{"hidden_size": 192, "num_key_value_heads": 6, "init_std_down": 0.0085, "optimizer": "muon_variant", "lr_mult_o": 1.5, "beta1": 0.95, "lr_head": 0.00566, "decay_fraction": 1.0, "decay_shape": "linear", "batch_tokens": 65536, "doc_mask": false, "max_steps": 3876}
Each number is 128 + 32 x the weight over the matrix's rms, rounded and kept within 0 to 255. Layers, rows and columns count from 0. Numbers have three digits each.

# layer 3 attention query, 192x192, rms 0.14, rows 0-31, columns 64-127
098159130113131144224124125131138171070159105156133082150110134166098157129118161149077126116147162136117172132125126128133109092143134114156132092125128123137157143129083116121112137219130137
100107147077111121093115107108105129127149077126092175158120128126162080153116122149163095141120153102155114132100152112183078237132171112166115128179146177153171166155138134164124147141145124
106124131158163138126117099128055170129155114107132110120141158172096123136129120139128110101200119078091133161153132109092110137099143155106150123140101099167140122131118175142113094155133102
147154086124164151139125116086154136116087156116131183149144154122127133123122117131151155155069150162130120123106180135140167093113177129197174179088123149110104120099074103097129154133094104
116099149101149140154120136115093141117159147096104135142117077134141126147134147110112137182139139106112096151076153115124096130115108170140131118091116127120120120091138197104124118110081123
123111129129123095169131127110125116115133132153041129116084146075118127139157134145190153115102164107092125114131108120154164110150096168147146131158084182175137149136157158116159192139102146
123146126124178132155109145095132139146189106128139109095179108172160103111092140123141107118117176093130140128113114128149145070088119077074108154094136093108146147109157092113135118134119119
180085120118147147145145173160109135094159078119180147166115155112162104108151128116160152090178179085135128136074148133100136156113117151088088101112148130157149184165130117158138112167148149
105140216104149142106123120139091112149123111139123187091112131137135142126168064078114119094104189102179096080138112127120145166118152107150117135083164160135124108128035152145128142159126125
095085125128155108111132160176146164097121160108167103117130135120052139124113139151103115191106102117126120130129129109150124162162150147114174116160119069154092099138104104193151117136126062
124130117154123123117151150167152134120121125145129118108079113102122108108132178158178143164081133162120104120135100085140096160091113132150130173105096061170136114093165081111096146185140082
150149168137108181110168122116163073149098100153179160100158090128129130149162132112122158156114123144152067148138152117087175167115148142161143135117058138163042152157126128140094152086178155
187140169122127088177106119107143121096105151095128154095156144196100133108102106115148166094110139075137128105121143114180127106114153117135100142149061088145109182152167098104164116135149113
124125097112153065160120184150155127098163149149157123164137128154110134132151140159156123144087118128106142149160078165118131131169128101130103121171187132121126151121127158116130088158087107
163156103175093128124126145156162138129173087113127124158125139142127152151114128123119083115126133172167151126159088131084140158129117141165111149125103110174073110098078150102114105129176149
159124134158134139102164139111106127100168100124132102132150096143175123170139150107141093140106138120107131147150168100152126174135121069104128137157150165204129136160124120190083152126119095
124164128168102083123131163148114131113143131140148139129128177117138139097145058100112164107082175176096140113103128100141130118085151140111115105117126147099138105177099174091113098122136171
120111128145083134135103149125117090156131147165136154113124154112143184120162213103119124128147146170122133099122120110167083098170127142139103145135113113089142139132126102123156133175107136
148107143168148110141132109088141133126105163163101122143124157138117101087150140105157136103085175150085157145094128166082150092136136146085086124071149109092140121123152133049130185106106133
104132162108134147125137093154095133092129171131167128105146100131145145110164154039095097130116168125110105174139094112125147108199109144130175169110127125101197164144186170124141149106163157
162173093138129127107160151147140108155184168127163171119126141111123144145154107102113152101118139101149120112143097109148120100134160112097141101148138149136160139085093100094066109125151102
150067071123142138111129144130114187119109143130162162146123128120141083124113146124110096108171092111083105124149156146148102197135100127115135088135134106148116137146130185140143129133152106
124124129190154094163138125091093126120129090108144127137158153107169111137105142149062167159133107143148144130156136133140162103137164081111118150123097137129126093072098155144168187109157113
127100116160125127108094176174116086125130105140111165101120143135157139140129073175121175105105143139190133138131130148111095124114135140142158114095058119131147112116107130128130143133096147
127138129155118111118084094075135173085142154100084171127114073135162133100177115143125108127138123066134084157110136110132088135144073136112117152122148119128125164151152128145104142118055109
106135112140126128140139111123078158122149108097151114152145135124109151164115102180145112101209148144134109128206120131156191097116131138170126140158106111181161171200128191235142162101105136
070103170103135108122138161139183112113152165141132099134103146103167116116135095113122138153169177138145125137097125164121088128072160153173113088108131098136125127139111134127088189152084104
129054119135132134090088145078169122128108148157099116098135148108099189104158159113123117144092134111122140133106138146114124158165123144141171161195117143122146146140175127103162108132122121
130157175142115149128179132108118169093117143088118107126159142073154146135156194163124134132131110119186120123144120119150170090143076096107149140135152135120075114055113106159136119160113100
124099140116145126121137165121080095100201118108088158130141144079090176152151063134089095127075126149150124120125111124133135126110137114143072130122128133123149111145122104161095121081156133
113159153168118149102128093074085102143149130096134168170193161132169131135167110122135143126126148133157142074103128169133126126117129103147079116085102110156155059098160118121119149137107148
131162169113165137138126108132135142112132138155163080153129158124095095135111120114129140061089103117140165122076144128104121143135090119068124114138083101127106126147113152157100199231108141
# layer 3 attention key, 192x192, rms 0.128, rows 0-31, columns 64-127
173103135125136135106165121104155123184096098078181164142094118144126151094166138124159186153159098088112128142113156128193074195110150150098120163123133119137109111172163157148145080109147114
149147129111029119169177115145134137128102160104107096113133115123122130140157131112106186110131137130116144105178106058113174083082082141162101126129129131160128119107154135115097126158205127
133126130130107137129135106135127135150098162081090147135140103143117160136160124166161108148100111150129110194085155176120060130141120112100103176107109126072163116134116141125121130142105168
115071177081060151116152122122106108102158068077128108139124122091130168131121163089115169152107184086147043125194092137107108125157141161126147132128183181167103109121114118147118121083134160
131145112118080147114082100145173154179130080128176138149135128161134091131154177155160146132120149097133137141157130133136122109126121144108091137143119101141147090130131147157120147112106170
178125094100112093138144162102127181131078130110159146177127077159121047149146133144137143091142081089076154162083146140151160151118128153075110119127142091124082133111115103137145120113174177
087092112128153133147140128074129111124133118127143066168090155171070170126123136136152128087178129128068115136133103204132093143107107141121222128186096132098129143080117172086119125132072142
121127131130154117170101117131152109159106158116174030137117108119133145154146164175140142125150115191095191142111139140100139151135106081100106114141174114126124121151132152079159081112102152
099129134103133157117142124141161146165131122166133157136151154141132101113111146115000204111120159119123106120142137154066112131080101132131115091059097149142151129103070115127111168134140165
110197176096160107107097196087112144118099115081158134083114102073124116165123154121131133120105075135161107070135102100154108157125156116117103119134129153054148130143150103170122112110137165
012122109115101100121161104148102116176145136086147121151166070124104117131097152075130126137115148136097100128080105087134119130060152134103124128164106186126131131133158121150113081174175157
088118105141089172158105075162158115138186087160154106134085162107180073091112136152122123118134136104160128092105117081130119121119085121145157111143105137126168150128149086122084078133100128
092156143120097142095088128082167199108137198152128123188206136064175141135151107103149104097075135109105134099102116146119148181119117113120217145120157094081141153134116129118128160155132181
130113149151139110175160168097082142074131122065113144152152138125122154115122116120128175185107040099096109118156143116142151090150102116148105149129110144105106145119126109156150129131072144
135175121148123133127131111110078136114120088107164145097164152122143125142144161111117122089134158131140084080175154129160158101107154133114114124108180056128099098142094121161102153160132137
137085061091117122150117123179114159062114155113096073139146116114081114117140194101182131150172174208130170124108132158123121139122057131126118085144099105147159110130140146130086139159134133
149151107108161118175178127106130090172084086088121094155109144119145122142111150069122120094162108116166168147133131182136094162096146127119106076162127078137146155114150105126107159144117106
117109147100150102131111120096093116112148168141141080149151180180117070081090081070106138100112090108124158115146160127158138127128141181108191123131116118110192143108141148165117157125121146
169145125095151150083161146085128100130186097105128157134138152169203079151165115137117124069132095122135141130155059156129157097188120112157154160143140133132111094095132131091148133109108116
114139100133163112163131143113161136139113145123154158124104153100142095120074164176157167056142102148115140134145172137144148115166131146107108104191192148136130149094136160079096132164107134
088094144136166156131141119114111072137113147132112106109126104158136098101135109171143149142165133125141096120078152158117169096130087112143133164083111138076130116123147125095081149165123117
105159101140148125134142178132138142093165099090140171140098112130165139170147087181087100130152146176152091099160176138126119151151097091162120107178165107122120141149118084119133155118139125
140134074148094180181133114104099149083137115133140124163112085130113123124178083104119111120152193131149118117115114143150166149126122172132157172079127162070125120175148103147124143147112126
150107147102123175111176083137091128175124133121150084134149119124117119083118129092103110123112153079114135133115124110116132121129117123075111115144113126144141143112145128130108164140109154
128101105126127142120093115120156168061113090168133122100131163089141148124121137124090124112137139126103149171082172098102086087087098109140138126145149098134162186078129106110180165166133166
127076065200121114142158106112118145121090182123151116131110126159090153132088170133142105170160106104161185119113113111071063155165131160093142115116130105109132152146146105094145164129133110
130093119119122163110154165126080136130128089118122111115128107084095081117154079098106104126102179108113150151169081142116165142138159128190136137163163162136113091117097197127131131089178144
143161194143165076110094114117103153129152140117135115151162126122129105100100129142179095024125125113108171096160132115122151156102146125139103096149147130102153121165092192172120149131113149
150104060170118178142182155075135168104159063160149145073130082169126119158120143080103156130105116177142063122136151114119126178144108147152138147048171122107143144091140125150077115133135160
121157155143157120130166204097193154082096098128148132116114115149098129125130147094166103127149144130159149113146114106056200136124128142128095118139130107154130116157154112088098164121146126
133105101115128157070146093143139158108107133155099138096155102140130166127155140138025143131166140111132104123141143117113145169130080179072132155120142118133143121080130122112172148112114122
107130095163133144068121130182127148199161114124075117100154173123147114128177091159103124128134121172116122175134123135124170165105181120101115101150163133134148158116144136124134113114095097
# layer 3 attention value, 192x192, rms 0.117, rows 0-17, columns 64-127
098167169097152176121164078081160171118180119109133118155159147112169132109090097138138099096132168179118146100143154148113126171123153072129104094148053078179099061111148156088102084045102138
130098135103113136125127114162116102131095113096077148164184059124159094149133109136106152180108137141139128160141142110082114182142122096141098122146134134131129145182135125168143096089123117
070123102183086148111149060138138141083144088155101103127132133067173156125144142135101119140127147166124092110169227110167185168152097153165167068137115138132075143091099175123191082131124155
133119101129119132148150122105079151106101150118172114140137143136156153127080090098081130115174120114157096121107109058162114171089122122120168157156188095139124138182151092104135156155180159
096105154165098137177143127127146133130152101085170125095093122128135109147171171141122104120103141138138114126178046055119123093109105116052102138134141193095129152086136122184170115197063141
144135093137093177054161102192162132098123122180074089125141157073134076157099151100117109109134129121110178150157142073129113116114124177155129117082075097165142090107100124140112136104149113
128119132121115141129086106168100106140179103145102145169081114120092110142120115147122035154109145153129135143124141163095122148105133103158128137061123116135170128156110134082115110129125115
076215159193082120177172183095143190198108103129098126162175082178120121141079111169162107107132132115107153051176118075070093193145124156096145102108069141120199116189124105140138133062076171
124173128118114143069119065114183136112150099084095136133102076133099089154096115147117094088110096177131182123131137099116164101116102139087144165139122162165154114180086157098067102184108127
144073159097128147158127061093096086103138116104111161102098108143082128095133118141098152142136122181102145122137171056126116126144131167145184163140185049182062130066149108159146152096141083
169151121144138098095148129124127139144175182156127154083115108200126156129126163088146043129094114073163104146164126089121124057110167156187117130133154101126162080154098159152157137170119105
099108121141148121081173140106089156129178115167182140121164126168111164099123125111135131126120067137120148148189141134160120152108176065116076158084127146094124202115125162169083197137105111
128087148114196143077116141109150100094078093142111111133105123102122202122120123136148104129151129111179077157178126053143133095091145110151155149195074132120142181118115129131153137181095158
081128132138138114113159138098145179081097155140097078132138181071119124128124088143135126139161148177137100140108128083155123112189102138161162140153173085113126156150115119118088073103158168
144091132130100103077132145131108098095178121193046145070201123103085157129125143126134203089110102132161134196162084106142123160126131190152136122120143138177130144087107126119151160106133162
126084145112120074109136183212109170104171145066093181145100131170127162129147102094155161151134163175094144126092095123165167116114096132156127149168092126131125134075103110134109134142135110
166179124123071085119147145133147133148118173119140160114167117105158108115084171128107118094113094088173118086175093110115066167107146111144095109138125141082164165125087110109113162178113147
158168135162180099109136094121151084098140122145167122177148065211138152143105118188107115113132093168094132133171132109171119097170112114134096160149139133123160150069200098112136168174116122
# layer 3 attention output (transposed), 192x192, rms 0.123, rows 0-17, columns 64-127
127122036173170071137078117174092183139142130114160107191138091149060109089127137149136197140147119128111172114051156142178124130083113108113153112151128146082116092116176092113115109165125130
133146102119124107120152099104089090168161142138136135101156149136117151123146092145150164105124116117105089123099079150142134111073168132131168150078084133106162131129112134089111128131152148
140129105128153123149114140156141129153134133089144067182146141130124136108094110169155117075126176067140155118099113148127119125142122095093089103158195072128115123171181089106134132142083124
143138135142115111152141105144125131109165097144104148119132081118142092150130115124092131101123139063154099130138132155115167123131180131127133093153073121138088144137149132121118144109075117
106169119099194130097120137165113134106099140148140141142094157135134098112080070129126102086141159115132153130118125128124120122149156143089112103164129095169171142146157099121136126118132107
134131076112137123146099115133142153151111100146120078107074137110083111144158174180117154194185104167103152146077141092117083068178115089111132156119150174139077150099165168142124117131081145
119085106100109115120125125132133147114055103135186165142116107122135151138098149111143148120158114142149049131124182118200083140143156180080155119152164129094117134119147130121115072142146136
145151131135108121137131134202166110165106152118162119162065132127101108102129139132063161106132113148090121117125159146123141140173128110155152093132136033049074115105105090116160109162141171
144085130137124119181142206104132156043123129189111126188112129127124087119121151167203130139106152112113088168101108164126151093129096104119130132151106138058088122115151167113149101119139117
102088088149127124152137170158133178149150140126126120136131140132147130158092132129146110165159113075119121162101144167117112136119079097094093087135097134169145137176196162142106099109093136
122110164099111104103157172114136102089088110124134156081081152092129119106133084154081137135150135146117121147096146113186102147157152203169166134139157139129177177127079097123142122137101130
136134104122167089150103165113118129086172078120149141136110129128132149121096126146171142139141140173148169164062065142161116115105110110179164136135156147122157123126111087139130068136140098
106114149126078101103164116153129103147120144141149139102149171113150120171100091131127088100145192108149078135157105114156155121182176136128132141113141130129113130154118070182137134096172116
099178151144129119141102037170090106205158145100184139121132102139066123152115153116119174127132117109198149079143119099137136152079130096133118108128125108099152130091103125193099137160150128
125183178130117154139111092137170111169114150150179112145131151139159085145108128094144097109149155118105116089139124124101160124129119113142118135087123130112169130174107166144103164139101081
103122134124105131077146105136137093150078095147186119120145120111152117115106126141101070145164139145182102089109153122125091163123109178127155101115125094109151126158124136165116141153126115
143152057128104119112105115109162125110122158153100177120132153116049129126167137152112179123135125171089120123087082128149096068151149140165168165139101125103101156127125130149137126147218083
139097123138159114149115111108120165130125094084101140147122161090111135155118117119177109144086169093134193143123129130145143118138168089147155103128136169184096138128140087123153071114145086